Weights of a small GPT-style language model, trained from scratch on English Wikipedia.
Size: 16 layers, width 576, vocabulary 8192, 74.3M parameters.
Architecture: rotary positions, no biases in attention or MLP, tied embeddings.
Training: a variant of SOAP for these matrices, 903M tokens.
Each number is 128 + 24 x the weight over its row's rms, rounded and kept within 0 to 255. Layers, rows and columns count from 0. Numbers have three digits each. The size before them is the row's rms in percent of the matrix's.

# layer 9 MLP down (transposed), 1920x576, rms 0.0697, rows 1547-1569, columns 96-191
102:123145126122148125129121119162166116149137083114111135154161132138155151072117106154152103135113095141084104138154178145109154123110142110126157158152120181113117082140111123118108126120114152118194122108141122185091145175121134140179112143147141115081154141132140130162131139122109153116
093:117120145138147099105132118145134117140150114115144136109107152074150146138119112121066129165107147148155116140140091128148077123118143119126153116133163150161137176173104159112081157087134168144144159155098134119128170078122058113126131155113090147089088129132107097162146157109107173095
101:126118150174147131119136144101149128117122101148140134111116201123112126136196111130099122141101154111127120142115103111164125131139113084069137113129096134114097139123132129171143121147102124078148111125168134151099149108107171123124163166162107135108119128106142112131137159122131105137
106:138151149109129120151147135126149102115105097140137160127108147107104136124194168140090145143145104126161108138115194158127129128142134162109124162089162112122103105100113093111115128135116096127127128136139149132137158130127103151189159117097127123155148118124104102137104113142102113124
103:111112118131118108131174105089124130079130129110125177129114100136113109156101144170086107118160096115166121117088131138141078136074127113096115103087118129177138151138150146147169159134114127127157123135150111143155134122105145138139141125158139115104118124112143144134176126117103163147
103:132118094169096108084128118138116127133065116111137078157125137133126131124140119114152095133130156148159146146117145147105095134129089122126133147136104171134138109102113142117148087076117125136119147202117067147153131164109127117145092137108133115096095112120091112145154109110144107114
098:116130139143129134082140106114105150101111135102090148132126142119124182110163102139078093136108127104130175140130115115124125095126128122127137108092118129153138133148127139164117121090087131124075173077129133129112162105134155103138180113119096141133123178081138116074129101158146122060
103:119113133108129094118152150143127153119136081138151165133184111184137130115109103104108121117132145148145174113132063160141101161139154136154113143128130164117151142135127131115155145105115155137151141078180111163098079133169140129125138165144132136134114162087141108118171128145132151156
103:136134142156128118140149105151124167088134112112130145135154098113115136123108147184153139134120066119097096101143093086153146105042110111130143129103133177090127105111099149107095155128133156125139122153116152126068151078124155110099135103116125112138127123092115111077114163129125130103
103:181126112113162160129140133155170145162122119165142091134174121119096108106069138111123105111106161126097100136130124127113145147158135122130155113111139151179094159139120148145153146131102158133161100132156206134166153151135107136146139083143088097080139106098124121166129117121121153096
101:122188137145148105143132123151172137133102165136133102098109188112125111133129137082157127126107167085072138152115118119153115160128142146129126128165130114184148167140151159116148097071155148159130142149117096131147167142128121126184110133111070137075118197103133144108071081143122086116
106:176139084117139100111159131136102116150131160094164104192117117129103099118128131168150157098138186088138136108084109133143175118119118108127107148112159145163139162141135122171092170144121132096125111137135123185128152121116102123171142137122097132127106128161127139116140136100136142121
086:121129093138101161137161131123106160150131113090162147091088120124079150122125114170131147091126132132113099122124136127148132150086121127108130130095103112153146138169133122111113128110184136123117155108164122139096120132167137116165119122136099104145066148145125131161082102086149120118
116:124125111148130145114150142124091146076143096130138121124131148102162174133147117136112160123126146136100149085126144150083153161152154100116146138099084156101126134124127102103145148148114145141112165153128103202115149123163141146111165114147184127101100173120144125124082124127121136082
106:111106141136149163095162095131088174134123135164131153126133078134109119158157120104135092139122140109103124133117157130107145115140151115104170104172130158103117117110150151087162133126106104169103185105105149145136124097125127125110110148118140142143140074150147150136127134116139135082
089:133111121115143124124119133128134124117120129114126130108124112164130158144143119129130126151137109156148119131161124130118132125165139151136126121100122130117173101131138128128145137113155143143109137101144135114113125119183128141059066137115139127130136156118163108122147156127117111139
099:096139112152100170149142127138123116108125146116128121149142161097136126106120178122134073107139161129133137170078136139149123126108134137158165162129158112135139132174122172154101101122130114131153128125179122102115117189091144118148114158104093183145076141200098138127179128133190118136
105:173116096105143103133133129133123179151150130100180149127148113164138129163148161127127075149127140129108079126124164168099131116133134151091197151143129155180126132085177116128155163162178125101112107146144167153161175156151108089127135175141137095125164105078114138121145101128151135111
101:138148163129172122140094134146139168129136114106108125118150072123129154117099141148127102115140151134104144130124122103138153103142140155136106129114142103159092125133077100076122178162093132129176114094108118140129107137130119140177166162075112168105122144105139131104176119138139070089
100:139083103144146131144143144101104099177089132137109111139147108099082105147123151143124122104072155132124095138146154136113173162120156110156140121164160144117132127102117133116101145147121135104086113098163171151119108134131117103131166117141131147140125116151126097158123149104090129131
100:139052133126118130135139130152162117136117118073124153127125159099111112126129148149154126102110119180160115138155109071133117115082138174113121126074111150124122138112136117127140136113137106124143151132111075090120163116139135166126144149136104129157109128131059121116155130130125174115
108:130159118131144136104131159115125142129090139116112109111147144146160132100111103114129176109160177110136112105158166131111126114124136125120128121127135120096149139165120134143055140138117139129082125150133122150126144103136098109121129143111145105135089127058117134129113131093084144092
095:158108144078132149139175103165187089139109139128141117126138108095103147100126112152145116163172165125090145115118118121117128161124104102155096136117060134118129162106117101075149081163118170165082143146128143120143192117095121142136156105158156103104100147116066085133091164149151095138
# layer 9 MLP gate, 1920x576, rms 0.087, rows 1548-1570, columns 96-191
097:123174132127118121174122138099120159174164094101140130063113133161133140082107091127072138078144156130128116176120098121137134152136136099120117094117122148126197097145086112171116127080142138160096147122097065134160146136128122136117144120144090130108138121095088124137126123131133126107
102:116136084134141141125112149166162155157138140135127129132108125135112155096081122136130123154099151127144130097185118084143131127135130094122168133092131134155108080124143138121141124123103167114104108131142146096136090080116140132165113108047134128089122163135139126100140144133133148126
103:103136127100101135129153128128108168073113115141146088090099124146153146084133126123206137109129159144151168131175114106126124140142125116148148114099135143136195136111129089112108127147113185138111088108130126159112122143142163156139140134105143150101096098134088128132118109122107159129
105:111145137132111140120164102099130113153112101144103108173119107127181120136140111116126168099135101126138130092083159135143145087130157122127105155152091133123111131154127131173152099129137111170119118166137108121141075139098150168168144089146109115092147105145086097091121131091143136168
101:148119174118139125148114090129093119078117126098117083153141144138117133135118104124112083083116118173118138139148149145120144143105163157134127148141156106135151111140090095136129138124148133063142124144134151128127124114122134094078109153121126096162118152126094127117123129149116124092
099:115122141128158126124107112164102125155132138119126095132131153123172132130128137062091141083097121127135120135175156114123156127180143104151113118115168131095164108148095189136104125125087112142132140097139138150099112130123153090109138093127106135126142179113112103086138166149128150136
101:131104139128086127123123110128136132119147164155112161124121114071111147133125123106153184063172118133161131119123124108133109077120115171147165156136164075144103136129116102123146090191121113159093094152111127121156117130133140121136139110148128127112122127143124097179176083118131146112
103:169137121136146084101160131175121133113174110143090129161117121154081164112127115130155083157098090122110110154120070148117158086149112119126127155069157134111105104155110122133142091144116119129116146126138143150080163092147181124132146121117128129116107140108158071187123138171172165136
100:109062139105115131109085130165125145116092153117151103117154101134157129115140136132146123135086143139118139140130135146122086126106171094155120127151147193138123100138127136126162101097106153131143092146169165178102136123133102129123110132121166160097160088097135127143106150153108138151
099:109135099095101140152142118133138106120166167112118107125120094121128173118130122167106107145094089143140126141154142134155148100132109175142164135121114127144144133123158101167114119101080087150138149114129123181123159105124158113102143118157123143141090108123132146123130114110129131168
100:150130164126157144171132131134123107165132124080087156111149149110113154111155151132128121127113129118164111120162157109110142116109136133169115168142167116135148115129124120098147131172148131091105113133149156122107114104151108119172137161123139140121128110111158139165140134081105145101
085:140118146087118143116127107149121123170131133146107147090164109157145121148155107145103220132131121194153115118123141136127090097128121125122157097135174119115148079135120140107120140160169066150125130117110131147157126155136114114072160110128107146141137130134139128108121142153112142119
106:132133108135132111156131139105172154137126113136109118145106143152100073131094114116123114180144153161144133142101134080195123105141113081200121142121145128111159153104070161141128140130115129111180123154134144086142127151114124087128106162111146108128108083127118123132133139120120145101
101:148146107123151122085141129112136174151128144122125114121128141112166092097167148125140110146126126129130150141119144092102140116137149141116125133151152101121147139139110096109140151108118127096144088144135149102144111100098097157185154142074114128089108114076157137111124121128138122162
099:107149171146149128123117125114134106147118156129139110150093125104127109155179102137131155091113087121126136145094116095111163143160141159127113124109117118180106141096106133131153166139096126122098110102118145145100134136139136081122111159123114110093119144155097097107143160127103115110
103:118156124106119136110122176118149181139113134131144079140151129137132177055127105150117105156131117157098075116089108101151096137113188123142165093140120156120176142127077129199125149108164134124161113103141147127125140114134140159129144122132104138164153111131127129087129129160111129114
098:114129110143145149165146142106109144120114115179101084160121122152128134148126116146146125151136109104138093121150075153087110100165083098146137109119122114105112164143114129143115096115159135139136110162121190135162143143152123108110122096094131062121153168120131119122112130117102133139
102:176133100092139108115163163102149130129118115119158152072142115098116138062087147155115152098139131148104119105143123117094159153140122138168119121106123078109153112138151106143120116157145121166120120091089115116121098164113132155132114122093112114143102151119118097152112159133128119090
104:151113128122130118121137151121132153081082147140148101134138121163149129126146086123145138133126127133133136150169122100075105120142073176131117079127123082128109157155098130124141104156047157126139124163108162098164143138138176148097140140111155082101112089136119141155125141131139128161
102:132156076116128155136162126141148149135075115158150143112135113126104159178143183158184147121160107126081163129118103132143111114136119137115147116128152106138146126113127107086092152121131119157134089138171123122130123094150096157166121156109117133110103132121117153123095102105134118164
101:110122126177116135181144123103105090191139115129127146154130136137114148141102133100159118101137116132121114104099139138105128063166123133140121091098123089105118112123125127147115122123137133149123077115130129102049092145113097120114141104127151111127158144167126157156118152132108148146
097:099120101087139076109112131119167144120115136125110129108116140142126129176139099121112127141108195117132123098104134098122124110124175108172132193133120167114134101104105118136132097123127145155109106148085166133117136102122170119133107036110152131107114150135102113085156181142122137121
103:100155093153107091116140157141136088118105171151118103118115145120147121121120137149101110150135166156115161145112115119115117116122138126163114140120157132125129101129146113115155125129143153135107129105133164140123138155107114099106134119138130127099108117124145114129114127097135129107
# layer 9 MLP up, 1920x576, rms 0.0924, rows 1548-1569, columns 96-191
093:156150107127091108125152163119116159156140102159164132136106118159140158116123164162110111091123081152090117113162117153131134140161128122094123095106160098131181123121072127117142155096135190113157122113105139145161107156144112116122118139198121111136171163147087132105112109132141125146
103:105133129144138086130107124194137128145122132130109121117162148110113145099182127142052115106145126087102135133129151087141126108111142106126106114146127105090133103095117112152131124140141115124134123111167128129141087106154115104210094151161114126126112160121134088078120135144110139129
108:135135120097100112136104116111116134118127121156111121108128107092160153137115149172100175095145128167135145121160127132140142072142113127152144172170128151129126134079125146120140122121123128119153108096168114152110127099142149145141148107119079163101093123117072099121118148140154131128
096:116113083153089126134120116142150105183116170107119128131129101173109154141147126122129122171136124116158094126137138082154135088160107146128097177136148191155125112111122145094146090143137152145118137130125138135148138133150144158100088115105145137151097132087151161114132107089095103118
105:141127127118136143166101121112127130149157144142131128150138166145089133131064142170156106124083129199148133125123121123118117169116118145113112115114125135112125139140134129081106149126140169109165126112156138154155149130142154130122127087119144137149121132087124123131134109082141151104
099:131148123152157136104184155126147098135139117116075111157148100142171129121135097146095111122150131136124179163157151084188121107134134095117108125101112138135091140128145095097115133146092158094127121152102114142102092115118129128081161128149106130147111187104098131099151123113145092128
103:106143089123140137084175125105130148147118161117147148125163111156137086110124144106156123120113131129117153125133125145161114113115123131129077141170114159179142143065120124118067122140140131090159124110161119125117100106105112130145155185100123116130123158098122135112110127146167172196
101:139140116154125138099119167116143138154121098155113091147100097128094144169088096130160114164142117159101122146186141121108151109131120182159156137103127139145141128132143119121121153120162147110126103137156139147041142128158083094155126123134118162097121127177117110112120123152151167152
103:090158134128184112116193136116119131154108148122142141133130122128052123089126133131133091142137126119134114147176104121137096099129091114080169149123139123146110179149136169126125139132176157118152121130173149141128127133108123122134164131151127119132145147153129190153151101135128111137
099:123117146132102204142116129114086114130175096135125154153091162181123107080146138126134145126098146140109139166087145134140090079172185147120177152101121138100066108109116136097127119118129111111153126091127108164099145135148111104125136108075091157132108146131127122104124122103116123095
104:170114125136157120094170100131166099093117143167134128128117102163113151125120140163124140171142144169128132126082115101097119146114064145134132121135145095119116169133157104159133137098173136157090157150110127140116099140096084071126143162134153152138154155125152119161144103116099115136
083:170147139124156133154130177156134114121130119146090108127128180142144131111113082140155181119145101097157128127143103120135115078117122149160154114101141143119119095122103106180150098139110089137113140123105111154152116095105082106075161151141148091136156104113118125078139148127107110174
120:113160106134118101120078093084093117127112129115128100155129119096168136129168170144136141077091145161097145143143163137105145120091154143135163100088145132130125145147104113089073095105137131107079081137108130146097086117141138161101103098116110159110155131133158157110138126154135129132
105:092126148072139109129095151141123158127135159128157124133127136108176120123148078126141155091114153169160121136116105123119132120111147144178154133138135128116154090125121106114138110149118190140079125113106127157126134123117104142131128153109159088162105117120136095152122128112178139106
095:163115112133104127130118143113144186124125141159077086147132110150118125103142131143153119137116161167053147095115124134158089117129120146130069117157108139109121132107102118154138109106152091147147127176141159144128087102133139103177144094132088125133148103137125145113161120144146138127
103:115148162176131126140114122137122131162116097126116120102150139136104107126108148149151131129134109152151103125126105116127096140125139106073102145116112115124097131109113121124164126148129136129133150177146100135135165136092134129158097119172174107151093141115104137163136136091110124127
102:143129087144118136150123185148129159103123100151112116141107105139158157144109088157120127079156118128078141125125126189116161133160114144158134097123100138152112130169138124151133133114100179132168076135144099140168109135109147113122139134131119125145095102127084134192141140155156144127
098:117150171133157154087152134074139114136119114132116079130145130130114093131134106126123133120046141106117107116105125142149142136160118130142114135146071134099134118131172093130133137124173171135073176157109118122139093111144122184132110084123125130134127140173141140142133112112100121122
101:147121142159134107148096104101154119090116137115080161128147117129132152160157079114116129106098128125170148128136135121101111099145149139140104132152149128121150162122119130092097115144164128113122137130111117122104104125111114139075145154187190139131168101141157086130094117093139106141
097:139124132102102099110095141209174149090113160145151150113151145137132139134121125138142121137105097107155141070141127106123112116115121118119133116118130159115123128145129131089073179145103122137115135119140152108155132106139138130125112187113101138109162155106143133070124124129162144101
106:107148097129117166092119150161104087142150139143145118144130166126110083140123141125100165140153142132134156105140146131115102188148144092178156127126119127121156171116137129143128129135143091117129131127163104147136140119135131092102124129136114110140131106135121149110151112122147110113
093:125102102094132105105181090107146156071098151123141097132132092134134153113124131137096108104106134109120114107150148125133127134141141108093082134102138082101137094147143135124100136078103149121136134118124140146091153145124105093107129119106109182139122102169122126114114132134138130119